From a checkpoint of a small transformer trained on Wikipedia.
Size: width 224, MLP 1152 GELU, vocabulary 512.
Architecture: LayerNorm after each residual sum, learned positions.
Training: a variant of SOAP for these matrices, 419M tokens, 3200 steps.
Each number is 128 + 24 x the weight over the matrix's rms, rounded and kept within 0 to 255. Layers, rows and columns count from 0.

# layer 5 MLP up, 1152x224, rms 0.079, rows 43-73, columns 112-223
[[ 83 104 140 154 125 186 162 105 138 129 123 122 106 143 111  98 113 186 124 116  91 109 129 186 132 144  87 125 151 141 115  99  86 103 177 114  89  78 126 101 135 162 109 124 170 117 159 100 102 145 125 151  97  91 114 139  98 108  96 134  83 140 146 110 149 163 143 109 105 106 107 154 127 103 113 135  67 131 139 150 122  82 101 138 109 173 125 114 134 173 146 162 126 143 142 120 153 110 116 130 146 112 166 107  99 119 150  83 137 105 112 102]
 [114 125 188 117 177  88 130 167 168 102 103 111 132 136 160 140 151 134  86 115 112 124 147 100 147 135 159  87 116 157 121 158 176 171 112 115 150 226 119 101 158 134 128 127 162  89 155 109 159 146 124 150 121 103 156  80 105 143 142 132 139 118 116 140 143 152 149  92 138 114 146 145 125 137 203 200 127 136 156 124 127 109 125  87  41  92 122 106 204 143 142 122 111 159 153 133 112 160  72 141 135 106 146 168 120 197 164  75 155 159 100 140]
 [109 140 110  46  74 177 138 113 161  84 107 108 124 128 139 107 105 106  84 118 108 107 123 151 198  94 128  74 127  91 132 124 135 152 126 102 116 154 124 125 139 139 133 130  44 104 148 134 125 153 133 124 131 120 124 142  93 116 122 133 198 118 133  83  69 130 166  84 116 123  69  91 102 160 167 148 121 151 127 180 160 190  60 131 131  96  95 101 114 138 135 132 188 130 105 156 146 133 102 145 124 147 122 136 130 149 140  74 191 102 152  73]
 [175 121 140 134 118 170  84 162 113 141  52 119 108 182  97  94 104 136  21 153  90 145 128 219 123 163 149 123 136 175 114 127 125 119  87 100 112 158 105 120 181 145 144 127  40 164 137 115  95 161 116 144 133 153 113 154 131 145 128  50 176 126  92 126 167 136 172 126 112 149 128 122 130 137 167 180 117 116 138 155 142 152 101 141 115 151 129  92 166 147 115 126  99 110  98 137 133 145 154 153 119 185  85 140  61 153 123 132 135 131 147 170]
 [150 139 148 131 132 122  83 150 128  81 105 161  85 146 169 136 104  98 148 100 153 108 190 175 166 228 118 129 135 130 103 111 146 152 119 155 116 124 150 151  87 169 109 117 158 110 134 127 139  99 168 162 141 119 172 141 115  80 134 139 133 125 122 131  90 136 150 154  82  93  84 109 102 149 175 120 171 137 150 127 110 140 167 120 144  81 132  89 125 134 144 151 143 124 153  98  98 112  81 151 120 125 124  82 151 155 149 152 144 111 116 124]
 [118  92 114 159 106 143 114 134  94 156 136 119 113 149 125  67 114 137 124 130 115 111 119 140 172 143 131 146 103 129 127 116 130 143 168  82 119 163  85 115 133  93 130 121 128 122 110 134 141 141 146 125 144 102 140 138 149 124 135 139 118 106  91 112 100 108  99 103 126 121  91 162 153 121 123 125 120 131 162 108 146 149  96 138  94 151 173 144 126 139 155 156 117 141 162  95 113 122 124 128 120 163 111 128 140 146 150 172 127 132  96 130]
 [134 131 134 147  97 156  90 145 157 140 124 150  89 172 108 126 137 119 123  94  97 124 107 166 138 159 103  93 108 112 138 148 112 140 125 147 119 141 105 148  93 142 156 106 126 141 121 134 142 111 126 156 119 105 117 127 127 134 154 129 171 142 139 113 128 146 114 138 117 103 146 127 154 153 151 133 166 134 108 106 114  92 149 125 143 156 151 124 110 127 114 131 113 152 147 156 116 149 134 123 115 105 134 163  80 155 138 105 135 147 147 148]
 [122  92 171 166 118 122 119 105 134 121 114 158 130 120 112 126 156 169 159 149 126 165 112 109 141 149 162  90 115 133 122 107 118  75 128 127  80 183 146 143 112 144 110  65 113 123 109 148 166 137 123 140 119 133 153  92 148 150 105 127 122 124  85 162  75 135 111 154 126  97 159 125 107 140 122 116  97 128  98 152 134 114 109 167  61 114 151 138 140 123 132 128 119 133 149 135 133 130 118 117 122  63 121 134 142 149 166 147  74 107 135 168]
 [120 162  94 125 154 141 132 140 117 137 154 124 160 164 119 114 127 155 104 165 124 107 141 129  96 119 174  99 123 147 119 133 146 113 112  97 114  94 113  90  67 147  80 125 129 185  98 104 139 146 154 122 163 129 108  93 157 165 119 111 118  52 101 151 151 143 147 122 123 114 131 129 125 141 129 142 114 116 139 132 110 150 135 150 149 137 135 171 114 141 129 137 144  95 161 118 143 100 139 137 119  96 121  95 132 122 111  80 137 148 132 158]
 [ 87 144 106 175 138  87 124 137 129 100 199 124 107 107 117 120 113 111 139 141 126 124 142 105 147 136  88 118 116 138 138 118 155 160 113 154  76  92 124 136 128  98 120 110 149 135 118 123 162  74 173  95 200  82 153 113  97 183 107 136 123 124 107  73 142 167 131 135 105 130 140 148 174 107 116 132  94 189  75 120 158 123 146 106 154  97 116 108 115 108 115  97 134 144 147 128 179 111 125 133 105 126 155 121 139 163 118 119 161 109 114 160]
 [132 155 137 128  94 111 119 146 127 119 129 125 155 118  93  84 144 127 134 108 111 170 109 193 164 128  96 145 158  63 139  82 134 142 134 137 109 145 106 146 146 112  95 134  97 113 187 117 159 134 185  63 217  96  94 147 102  97 134 189 109 164 116 113  95 182 116 186 152 128 109  64 142 132 179  53 110 140 120 122 118  93 153 144 143 152 168  96 146 136  93 145 118 104 162 127 151 157 115 111 110 135 134 179  87  97 141 102 139 146 150 132]
 [ 96 153 142 147 121 106 140 186 102 120 101 156 173  81 116 116 177 123 164 179 121  95 111 141 153 136 138  76 124 134 150 128 181 118 142 117  78  99  83 164 166 120 109 106  99 207 130 117 159 142 156 102  52 202 129 184 130  96 142 133 157 102 112  94 101 152 135  71 100  93  70 118 139 131 171 144 120 112 121 175 118 110 167 154  72 129 150  91 147 115 182 162 129 122  98 126 113  84 122 102 125 113 211 109 166 128 161 158 157  89 175 147]
 [152 170 101 104 155 161 135 117 155 129  98 105 164 146 119 155 134 142 115 129 121 157 122 171 121 135 118 126 145 111 150 109 103  91 123 150 127 100 116  90 105 126 106  94 141 110 150 121 143  89 135 102 150 107 149  96 131 141 138 131 139 116  93 120 151 158 100  86 119 138 125 107 108 136 118  81 168  91 139  91 114 157 189 137 116 158 132 147 123 167 111 149 103 106 146 131 116  91 114 121 135 103 119 140 115 142 143 115 132 136 126 115]
 [108 145 105  97 118 145 123 108 110 131 106 158  96 147 113 115 165 140 105 167 157 142 132 138 148 131 155 155  99 107 118 118 113 102 128 112 129 166 142 114  96 102 135  91 134 111 186 122 119 122 128  98  98 108 154 144 130 122 125 158 127 128 123 155 105 141 121 132 129 129  96 104 140 126 134 152  95 124 159 108 144 148 113 170 156 108 124 126 129 160 121 140 107 167 130 103  98 142 129 129 119 134 135 140 117 135 136 112 124 116 107 133]
 [179 155 135 138 109  85 140 139 140 141 144 111 102 133 135 130 135 102 169 112 114 133 120 110 153 137 156  98 110 117 101 115 148 136 141 141 146 121  86 144 134 151 111 137 146 157 110 129 116 135 131  90 144  88 127 135  88 142 146 136 165 149 129 132 118 148 136  82 122 146 142 128 139 132 153 137 124 103 164 108 127  99 176 107  99  90  97 115 135  86 196 108 174 121 139 124 134 146 121 112 107 124 155 120 143 102 131 148 135 124 108 152]
 [139 105 117 128 143 132 149 157 135  97 132 153 130 132 147 135 137 137 142 116 127  99 130 125 139 128 124 124 113 142 116 130 122 130 145 130 104 130 142 121 135  99 141 108 115 126 158 141 137 128 122 127 138 165 135 135 121 111 106 115 115 146 121 144 141 138 104 147  86 145 154 114 165 137 148 115 122 113 114  87 127 137 123 124 113 117 136 108 137 146 177 143 118 116 134 109 143 131 119 128 111 152 112 127 139 114 156 100 144 138 132 107]
 [144 120 100 136  98 114 120  90 112 130 131 123 133 152  93 100 131 156 119 168 116 137 102 118 145 117 102 118 127 135 157 122 114 119 166 129 107 130 118 151  83 165 120 137 137 130 125 143 142  92 158  99 100 147 136 139 157 115 111 125 110 157 139 120 119  96 123 113 153 104 110 139 145 113 133 117 113 104 134 112 142 149 136  97 152 182 124 184 130 129 145 129 107 130 122 128 107  70 118  98 126 147 142 125 122 119 135  98 136 120 119 142]
 [141 163 165 136 145 111 116 138 119 130 113 127  84 110  91 106 114 133 134 127 182  55 135  72 178  76 132 100 131 101  92  93 167 161 127 155 147 128 176 126 155  99 124 138 160 173 146 150 146 118 134 147 177  95 184 120 128 174 143 119  99 126 132 128 153 132 158  82 100 154 133 130 128 103 113 167 132 125 129  94 147 134 107  97 113 110 105 117 162 113  92 134 122 134 103 149 133 115 145 154  77 149 113 110 121 174 140 115 142 128 115 118]
 [118 138 105 101 119 173 129 134 135 133 132 138 141  92 135  96 141 130 147 133 113 150 118 139 132 140 129 155 116  87 122  93 142 111 124 120 105 149 133 121 116 106 108 115 130 103 112 134 132 128 141 100 116 142 144 118  92 115 123 143 126 134 125 159 100 140 102 126 117 120 125 114 115 107 102 102 123 121 125 119 127  98 134 116 147 102 156 149  99 149 138 128 140 138 145 106 126 128 107 135 120 125 100 124 135 141 147 121 133 125 122 144]
 [119 135 142 113 140 105 126 130 123 110 120 151 132 134 107 127 155 154 112 169 115 146 145 141 118 112 139 152 118 127 143 167 130 126 102 135 164 128 124 143 164 162 132 146 125 120  96 146 148 146 147 124 107 124 146 159 163 117 108 125 117 140 139 125 104 130 140 136 107 135  87 128 104 136 131 123 129  84 152 123 144 146 123 145 115 111 114 104 116 131 129 104 132 126 144 137 167 109 128 119 147 144 127 126 134 123 117 145 140 128 158 170]
 [103  95 142 115 117 123 118 114 133 191 153 129 125 130 159 120 167 132 160 107 122 153 126  91 155 149 125  71 121 120  97 124 131 170 114 100 138  85 144 131 153 127 127 171  65 103 155 121 136 107 135 113 113 160 124 124 124 143 152 118 148 122 155 110 143 122 127 125 123 117 112  98  97 117 131  91 120 143 156 124 113 151 170 113 144 132 133 153 118 118 107 125 115 130 112 115 146 112 125 139 134 129 169  99 123 105 155 122 132 100 122  83]
 [156 111 161 126  97 154  89 147 149 120 127 132 153 105 141 107 147 118 154 116 120 127 116 133 141 134 144  97 126 104 135 132 155 130 120 159 129 103 100 113 140 136 126 120 136 105 136 152 141 130 169 139 106 120 152 131 151 122 116 115 148 149 153 137 103 162 116  98 144 122 107 151 121 109 150 134 110 118 119 106 136 105 126 131 109 155  95 156 134 137 127 111 159 107 147 120 127 176 154 123 110 141 137 135 102 146 136 148 110 123 139 142]
 [115 140 113 157 100 139  84  98 181 148 156 107 102 106 208 109 147 121 126  87 131  74 143 114 162 121  92 147 111 108 173 181 105 117  93 115 129 160 147 120 159 140 136 187 125 102 120 145 127  63 132 106 126 124  83 116 154 132 152 115 156 105 132 122 115 112 159 132 117 102 117 110 100 123 149 118 102 102 198 157 103 125 145  47  98 167 117 142 147 137  92 107 119  88 119 118 138 144 157 141 165 149 124 138 125 139 128 120 112 111 110  86]
 [101 115  80  86 164 119  89 167 120  92 150 122 152  98 157  87 148 112 196 135 124 158 161 135 140 121 149 109 149  98 174 140 117 193  96  95 149 150  62 139 118 104 146 103 134 135 140 126 155 120 120 134 146  72  82 149 142  88 125  94 127 135 198 142 151 184 139  77 124 165 121 122 158 146 137  58 167 106 112 134 120 132 161 147 108 155 155 148 151 112 121 119  80 103 188 168  66 152 111 175 126 101  39 105 142 129 119 107 102 135  92 143]
 [103 166 128 144 148 137 138 175 141 105  98 111 120 150 150 105 136 127 133  82 124 117 142 131  97 147 150 176  77 111  97 157 156 145  93  82 142 131 128 138 112 116 147 106 116 122 141 139 150 143 136 120 112 130 130 153 143  91 115  80 128 189  89 116  87 124 131 123 156 153 111 105 122 132 166 107 122 201 133 136  78 131 141 147 148 113 157 120  99 109 187 119  89 137 124 133 156 179 103 114 129 123 144  91 124 145 138 109 163 197 121 145]
 [101 121 135 131 153 180 112 139 191 125 106 106  91 122 159  63 122 110 140 105 137 143 126 157 117 131 140 101  83 133  88 140 140 111  95 112 143 118 129 115 154 156 175 132  89 139 148 149 112 130 124 128 147 126 112 123 114 137 130 147 119 136 118 148 100 121 109 102 115 113 135 144 139 117 142 118 134 123 137 152 104 131 128 142 136 109 117 107 125 131 139  89 128 141 131 116 143 194 115 147 116 108 152 126 158 136 126 146 120 138 170 133]
 [ 94  85 135 100 158 154 127 163 115 125 125 137 143 128 126  99 120 116 106 138 116 115 130 112 176  79 206 109 133 101 113 124 138 146 101 143 148 157  95 131  93  96 158 171 152 107 144 140 106 110 146 140 128 111 106 133 124 117 160 115 133 113 160 131 147 124  99  99 158 162 184 119  96 141 170 148 143 127 150 175 145 149  98 112 128 166  80 134 133 126 131 150 144 120 113 123 166 167 119  76 131 140 149 139 108 192 134  81 139 151  99 133]
 [ 76 109 138 129 124 154 108  98 115 156  98 149 111 138 119 105 124 127 145 109 117 110 109 139 135 140  90  93 111 124 134 130 111  85 125 118 126 119 111 142 116 144 151  93 127 110 153 139  96 105 127 118 139  91 138 102 155 121 130 149 166 135 147 169 182 138 107 174  98 118 102 121 130 148 180  89 127 129 175  91 154 105 150 153 165 120 144 128 145 123 150 112 106 135 130 107 133 129 121 108 132 102 132 149  96 120 102 127 121 144 128 163]
 [103 114 127 114 173 136 149 146 166 161 125 129 145 125 113 141 116 114 144 160 142  97 172 155 159 104 157 131  91 109 129 121 126  99  86 145 129 111 118 124 176 108 115  85  94 116 118 134 118 109 124 134 176 146 134 116 131 140 138 129 130 160 138 139 142 143 123 128 176 139 142 170 111 129 134  99  87 155  98 110 136 161  92 159 143 142  90 164 143 159 199  86 171 116 159  90 148 122 154 119 136 124 158  83  99  94  88 114  92 128 106 121]
 [151  94 116  94 130 100 134 135 117 109 127 143 128 115 120 145 164 114 124  81 130 174 105 139 153 149 118 126 138 147 106  94 122 165 195 113 102 142 127 114 130 139  96 139 132 136 115 103 153  97 135 131 106 136  95 108 131 115 168 114 140 145 190  98 138 105  85 116 112 127 121 108 123 116 157 151 121 143 115 146 132 179 135 135 132 132  98 124 155 135 107  95 140  83 127 125  53 168 133 103 138 177 161 144 155 130 168 140 145 100 128 156]
 [ 94 155 144 112 136 120 168 109 147 118  98  94 123 154 118 115 164 109 155 112  99 153  70 122 166 139  90 132 145 109  80 164 135 111 102 185 139  94 174  98  90 114 129 136 156 116 136 149  94 130 108  81  82 168 157  90 127  91 110 117  87 105 113 132 133 122 144  81 144 124 132  91  78 169 110 110 110 179 184 106 163 140 157 111 145  97 101 136 108  94 172  74 125 139 180 135 113 135 124 164 104 165 113  85 103  83 156 112 166 154 165 147]]
# layer 5 MLP down (transposed), 1152x224, rms 0.0326, rows 43-73, columns 112-223
[[133 140  96 160 159 112  96 119 120 185 116  77 108  93  70 134 119 143 137 157 113 107 130 109 110 225  87 143 140 114 128 101 106 160  97  95 142 142 124 152 147 152 150 137 142 128 180 146 113  92  75 103 157  87 129  79 100 107  87  63 139  97 145 106 105 137 135 139 153 123 101 171 195  74  90 103 140 149 147 169 173 148 156 124 140 146 140 112 100 108 133 112 135 108 102  56 109 177  90  74 203 113 106 110 163 142 138 141  83 113 104 173]
 [148 122  56 185 101  73 105  98 179 108 116 131 148  71 138 133 133 100  56 102  91  89  75 122 107 137 202 121 121 185 154 125 152 122  98 126 128 116 121 142 115 110  89  61  95 108 152 158 100  89 144 157 104 134 146 118 155 144 196 122  98 150 150  96 120 127 165  95 129 139 105 123 138  85 102 145 123 150 135 166 101 117 131 144  84 120 165 134 121 126 125 152 126 102 181 116 133  77 104 146 121 134 188 162  76 160 125 132 119 140 116 104]
 [144 142 149 132 157  92 139 146 108 109 169 128 167 138 111  84 121 109 112  90 180 128 175 138  71 124 133 148 127 119 111 143 169 129  89 131 142 166 187 113 163 168 107 133 119 138 140 138 148 129 152 128 171 136 112 157 141 108  94 133 128 180  97 127 110 133 174 136 117 157 139 156 152 178 171 119  86 122 127 146 155  96 118 117 110 181  98 127 118 151 145 137 250 107 147 183 150  66 154 103  85 109 127 145 108 144 112 121 176 135 174 112]
 [160 141 157  82 140  90 132 112 117 174 130 116 104 115 147 100 107 157  56  76  95 140 121 117 106 148 138 156 127 113 104 139 121  98 159 145 117 133 183 134 137 121 129 126 112  99 117 128 143 104 130 131  94 121 116 128 104 140 122 119 141 156 139 145 155 116 168 173 156 110 104 176 154  85 112 156 119 131 125 147 134 132 161 164 119 102 137 131 147  99 139 179 183 175 148 109 129 127 150 106 149 165 124 117 110 162 126 157 155 179 122 127]
 [125 111 139  87 101 161 128 102 149 146 131 159  63 127 170 143 120 149 137 123 167 113 126 112 145 147 124 114 127 136  97 144 137 120 128 147 168  90 111 145 109 123 129 127 102 123 154 101 174 137 117 132 134 168 148 106 107  60 131 118 108 132 160 140 138 142 120 137  84 136 111 171 153 138 100 141 134 115 138 137 152 131 115 125 149 137  93 100  85 138 111 133 126 122 106 112 143 119 142 136 148 160 147 110 150 143 133 122 102 118 103 118]
 [164  98 115 163  87 121 124 132  64 115 123 131 138 128 101  82 115 122 127  92 149 160 126  58 186 168 130 173 131 118 141  97 119 155 138  83 122 117 116 149 130  87 106 140 166 124 107 101 131 130 113 137 129  89  82 121 159 132 133  97 113 152 148 150 131 120 102 123 149 107 115 107  95 134 104 103 170 122 155 163 188 140  60 148  93 148 124 158  99 106 141 119 134 169 164 132 119 108 104 144 180 129  88 135 117 136 112 131 133 137 103 111]
 [143 128 114 130 132 104 131 145 128 139  90 119 130 114 107 111 138 114 113 150 108 132 164  96 123 138  97 130 167 121 138 113  86 129 140 120 170 151 115 165 135 117 157 139 101 148 113 132 148 144 118 106  96 131 139 132 125 105 105 105 163 128 142 148 130 117 130 126 142 130  99  94 126 128 147 180 163 122 103 188 164 138 157 145 130 138 162 112  92 149 100 115 147 145 159 118 143 168 137  62 161 113 126 163 126 165 111 145 168 138 102 140]
 [120 146  98 131 121 110  75 119 162 100  99 128 130 124 137  88 147 166 144 148 122 152 105  84 148 121 140 159 173 151 109  92 126 115 173 165 119 103 133 130 136 101 119 136 143 131  87 161 106 135  89 123  76 125  94 109  95 223 114 112 201 136 131 106 121 147 146 145 116 156 133 122 120  64 105  54 123 120 141 136 103 131 115 113 103 143 183 132 144 132 133 183  87 146 114 124 155  71 106 110 179  98 130 180 106 137 131 128 129 163 176 128]
 [115 155 153 152 122 143 132 160 125  97  95 142 157  96 151 110 121 145 107 131 114 120 130 122 116 131 136 181 154 153 128 104 104 145 137 116  98 162 161 120 133 104  87 124 113 119  97 121 157 128 131  83 125 106 134 103 144 156  97 160 102 121 146 140 191 132 167 142  99 153 121 166 170 188  86 125  89 120  85 101 102 163 102 143 118 175 115 121 133 142 107  85 139 127 124 140 108 115 121 135 123 139 119  81 132 153 115 139 148 149 133 173]
 [169 149 147 131 147  83 140 108 128 183 149 104 136 127 114 108 114 106  90  89 106 138 146 105 179 167 119 140 129 101  98 140 180 141 111 171 107 113 145 109  90 131 143 107 152 129 137 100 139 108 112 127 113 145 120 144 116 130 127 116 163 132 137 100 125 118 154 178 169 105 143 113 121  83 158 152 149 192 104 154 129 156  90 122 160 126 141 108 143 110 117 106 127 140 171 125 132 121 136 103 148 142 166 129 113 119 117 132 191 144 134 150]
 [ 96 142 114 122 145 139 178 116 130 100 108 100 117 118 161  92  96 148 134 163 121 121 184  98 145 119 105 123 162 118  94 141 120 128 145 122 130 166 162 124 132 128 106  94 145  96 141 132 141 134 129  90 129 138 153 158 112 151 104 166 120 145 139 145 153 146 121 118 145 153 123 121 143 123 100 139 146 153 126 148 137 113 105 168 153 138 124 105 112 102 121 172 137 134 170  73  95 153 124 149 160 123 172 144 140 131  88 155  85 112 136 159]
 [140 163 148 139 138 110 177 183 121 133  89 130 141 105 111 121 196 165 158 159 126  75 149 121 134 135 150 101 167 110 127 127 160 110  87 140 101 125 159 129 171 150 103 107 103 130 114 141 192 137 168 111  67 130 146  93 145 118 115 132 145 118 119 114 107 118 153  90  89 175 131 141 156 123  85  86 132 116 162 148 132 165 173 171 107 148 188  92 128 144 125 144 138  96  74 113 102 123 104 128 165 117 166 114 141 129 137 171 138 129 128  97]
 [125 159 126 144 144 149 154 132 143 146 116 115 126 103 117 134 109 150 147  75  86 134 151 127 143 124 135 112 141 117 136 118 110 152 132 119 139 152 177 100 124 126 128 109 136 114 122 151 126 107 134 120 128 114 151 118 137 143 137 120 115 135 105 162 137 158 166 144 103 112 118 143 117 150 113 107 159 113 116 114 133 116 133 121 117 162 137  93 143 162 109 131 134 140 103 148 105 133 127 147 144 126 128 126 142 125 134 159 135 122 151 134]
 [121 152 159 120 137 103 152 105 110 119 110 114 156 125 169 111 129 139 124 135 126 178 193 133 102 139 136 131 126 136 144 122  97 144 141 114 138 125 164 157 142 100 135 132 139  95 139 105 137 132 159  79 111 124 143 168 130 160 155 158 104 128 101 154 127 117  94 144 169 122 141  98 142 158 121 138 123  85 192 120 125  89 112 135 155 135 145 124 140 119  82 130  93 127 130 115 116 136 115  71 147 101 113 153 130 146  96 141 104 122 127 102]
 [117 148 126 122  96 131 127 112 124 154 120 142 123 144 109 138 120 119 143 124 138 102 134 116 112 158 114 107 154 141 137 154 133 137 102 121 136 157 149 144 115 169 106 124 141 120 152 125 126  83 110 121 126 175 126 120 113 140 122 123 140 137 115 107 112  97 133 112 106 147 142 135 155 155 123 108 159 115 124 121 115 110 145 138 100 126 108 131 136 125 135 109 121 144 165 141 150 116 119 129 114 125 155 108 124 108  97 154 136 105 115 133]
 [115 112 105 132 110 113 125 137 128 107 122 115 128 100 104 129  83 123 147 140 133 137 180  96 146 130 122 146 159 136 102 117 132 117 142 168 104 151 150 125 126 124 107  79 148 108 131 120 106 133 131 110 138 121 136 107 152  85 138  90 112 124 117 131 169 135 106 128 142 142 146 143 166 128 143 131 151 133 124 117 120 135 184 137 107 131 143 122 125 151 125 136 136 145 142 150 123 139 100 121 145 109 127  93 165 113 123 123 129 123 111 133]
 [138 123 140 113 150 110 135 111 122 131 107 103 129 129  93 137 113 160 111 139 102 129 146 110 102 117 169 118 171 147 122 138 104 151 116 123 157 153 169 157 121 157 102 122 142  90 111 142 141 117 134 129 127 127 121 110 148 124 116 115 127 147 128 130 113 125 148 139 157 123 152 135 166 142 138 113 147 126 126  84 129 156 111 122 114 139 133 142 120 131  91 122 140 143 108 119  85  98 140  98 160 161 126 132 113 143 140 151 133 111  92 152]
 [100 144 106 122 133 133 103 163 134 145 156 129 122  95  86 157 120 140  81 148 154 145 146 148 103 131  74 126 128 117 153 145 133 130 153 158 146 175 140 155 134 149  97  98 138 133 144 139 133 127 107 126 153 102 154  98 158 144 103 152 151 109 161 130 153 157 112 123 115 141 139 145 105 157 137 133 123 103 102 155 114 144 108 129 108 142 144 132 136 107  78 125 141 119 139 125 161 139 127 129 121  82 116  99 124  85 110 123  97 149  95 130]
 [123 126 112 125 161 110 154 109 121 126 122 135 123 127 143 129 134 130 131 114 115 154 161 114 134 152 114 163 123 140 131  99 128 135 147 130 108 106 146 142 122 105 113 104 150 117 132 107 127 142 115  93 128 131 119 138 120 133 154 131 126 145 121 151 130 141 109 129 138 124 130 120 123 147 111 129 108 127 106 128 137 102 131 117 133 136 149 112 140 118 112 112 138 136 134 123  79 137 110 126 147 124 128 116 129 136 104 101 100 101 116 133]
 [149 136 153 138 126 111 144  90  86  85 117 118 113 131 109 106 112 174  87 133  83 115 138 136 132 122 109 166 158 132 138 133 157 111 173 141 127 102 155 138  81 125 143 153 128  83  65 144 123 144 139  78 131 138 112 137 138  89 105 102 128 145  95 105 127 117 150  97 114 116 117 155 107 114 118 119 139  61 136 104 147 150 112 151 143 112 154  94 155 112 121 108 137 136 123 138 102 119 102 101 153 126 117 123 125 112 119 159  77 145 113 148]
 [104 123 155 105 179 101 168 146  98 118 121 132 129 105 153 153 117 126 121 150 144 119 153 107 145 155 164  95 132 126  98 159 114 119  71 141 141 120 178 139 107  69 117 125 146 141 139 111 151  95 145  81 156 112 146 142 130 168 100 164  66 155  93 155 146 123 169 117 118 127  87 155 123 128 137 161 139 106 130 127 146 164 125 137 135 122 144 160 135 172 120  97 174 152 114 157 106 106  89 150 124 106 103 149  83 141 124 109 150 147 172 167]
 [128 135 135 135 145 120 110  98  97 119 116  93 112 124 125 141 103 133 137 113  88 128 128 131 122 143 124 142 148 130 126 117 119 125 131 135 111 133 142 116 145 121 129 135 141 133 158 120 128 139  96 110 117 150 130 131 105 148 144 132 136 125 144 133 134 106 126 116 121 131 127 122 132 126 102 112 126 111 117 100 152  82 135 142 111 139 117 116 100 139 114 110 143 154 130 134 132 146 123 136 125 110 115 139 120 154 140 141 114 118 119 139]
 [120 115 158 145 159 137 139 129 115 136 108 143  87  90  89 194 169 113 116  95 147  64 158 154 143 131 108  69 149 137 175 113 140  81 104 123  67 175 121 123 161 127 146 114 126  95 139 117 158 114 130 138 113 121 139 157 147 152 119 170  75 160 132 144  90  97 124 152  95 111 131 132 184 146 114 138 123 144 125 117 143 106 141 120  88 179 125  74 116 159 112 143 143 124 133 145 156 100 168 141 143 120 144 142  84 119 125 114 120 102 128 146]
 [183 233  58 113 163 149 106 151 153 100 185 127 108 126 120 184 168  69 160 139 130 179 134 148 167 110 131 111 151  90 122 152  67 150 102 129  94  80 104 125 147 134 182  21 197 122  40 179 167 120 151 134 118 105  62 126 117 129 122  86 128 128 170 102  99  64 109  67  90 125 135 173 135  85 127  91 198 128 143 182  50  93 152 130 153  71  82 149 162 151 217 150  95 139  98 131  99 157 117 144 113  87 124 152 134 118  39  76 186  95 143 163]
 [158 123 156 144 148  97 130 103 191 166 163 159 135 104 163 105 107 113 142  94 140 107 104 104 108 107 121 150 148 135 107 118 146 133 147  85 116 142 105 164 120 142  84  96 104 105 140 100 146 108  89 125 114 106 150 144 115 106 108 122 138 142 120  98 123 122  80 150 140 122 144 144 129 132 113 126 119 121 124 119 119 154 138 157 110 126 152  95 140  98 108 169 142 127 140 152 132 177 100 142 168 147 162  95  86 151 130 137 106 131 144 174]
 [129  86 123 129 104 149 107 111 173 102 110 141 162 108 168 117  90 181  87 115 119 161 124 105 142 157 114 148 133 146 145  81 129 184 158 128 114 118 182 143 153 121 114 135 114 150 166 109 145 103 142  97 140 112 117 128 108 144 118 113 131  99 151 120 110 121  69 143 117 182 148 138 151 115 115 135 127  98 126 163 116 148 118 117 145 117 131 130 140 154 131 113 130 110 127 106 164 131 108 172 103 140 169 176 130 137 124 158 137 115 151 174]
 [107 138  63 120 120 130 133 150 146 110  93 117 131 126 151 140 173  99 132 117 134 131 104 129 161  94 106 150 121 138 105  95  70 104 133 120 121 155 140 127 110 100  89 138 158  94  84 143 127  95  90  97 104 121 114 120 164  91 117 134 159 121 120 115 140 136  95 130 130 128 156 126 148 135  83 124  74 120 150 140 125 143 108 144 134 141 146 101 105 171 128 149 174 155 127 124 169 148 105 141 124 130 160 128 152 155 115 148 126 181 129 161]
 [ 97  89 189 106 118  70 155  66 165 113  70 150 120 117 171  95 120 138 142 124  85 122 143 142  82 166  85 138 127 110 107  98 130 114  94 146 181 156 193 180  90 123 177 147  74 110 139 121 141  79 121 141  93 122 125 101 132 163 101 115 124  85 162 124 166 136  83 168  97 159 111 121 123 117 173 136 168 103 131 125 141  75 137 115 109 136 159 123 159  82  78 125 107 161 123 131 130 145 129 102 203 124 178 145 156 152  68 116 110 129  90 184]
 [140 204 118 121  79 159 139 127 164 126 125 124 135 132 130 152 141 156 109 152 126 125 155 120 164  93 144  97 122 120 131 124 110 132 112 118 150 137 149 155 161 140 112 140 129 116 194 150 174 125 162 106 135 114 148  98 102 101 125 166 111 111 124 120 151 132 113 151 114  85 144 134 119  90 137 124  87 166 117 201 194 172  65 144 157 134 169 156 138 146 170 106 183 109 104  97 126 124 115 165 144 157 172  80 139 120 137 115 125 136 156 143]
 [103 131 140 131 197 124 126 152 109 115  74 131 123  86 127 137 176 110 109  90 115 105  92 103 158 104 136 120 113 141 124  88 128  83 118 110 109 133 146 132 148 162 130 144 121 117 151 109 126  84 188 123 128  95 149 107 115 135 132 146 157 142 102 106 118  95 127 162 117 128 126 162 164 145 108 125 130 123 110  94 145 121 184 177 130 124 128 152 137 152 104 100 181 167 130 138 161  96 130 121 164 146 146 137 109 148 123 132  80 107  84 131]
 [137 180 118 101 154 147 154 112 104 100 157 102 130 119 167 142 186 136 168  73  96 117  91 110 150 147 107 125 142 106 141 147  95  94 193 108 137  97 128 143  86  98 152 105 171 109 133  91 149 148 138  98 158 105  86 131 130 177 149 108 144 126 173 105 129  96 168 126 105 151 121 116 152 132 139 107  85 139 103 155 121 121  87 173 148 125 113 114 117 137  90  82 161 140 101 147 151 117 104 109 135 120 157 128 139 151 126 123 135  83  94 139]]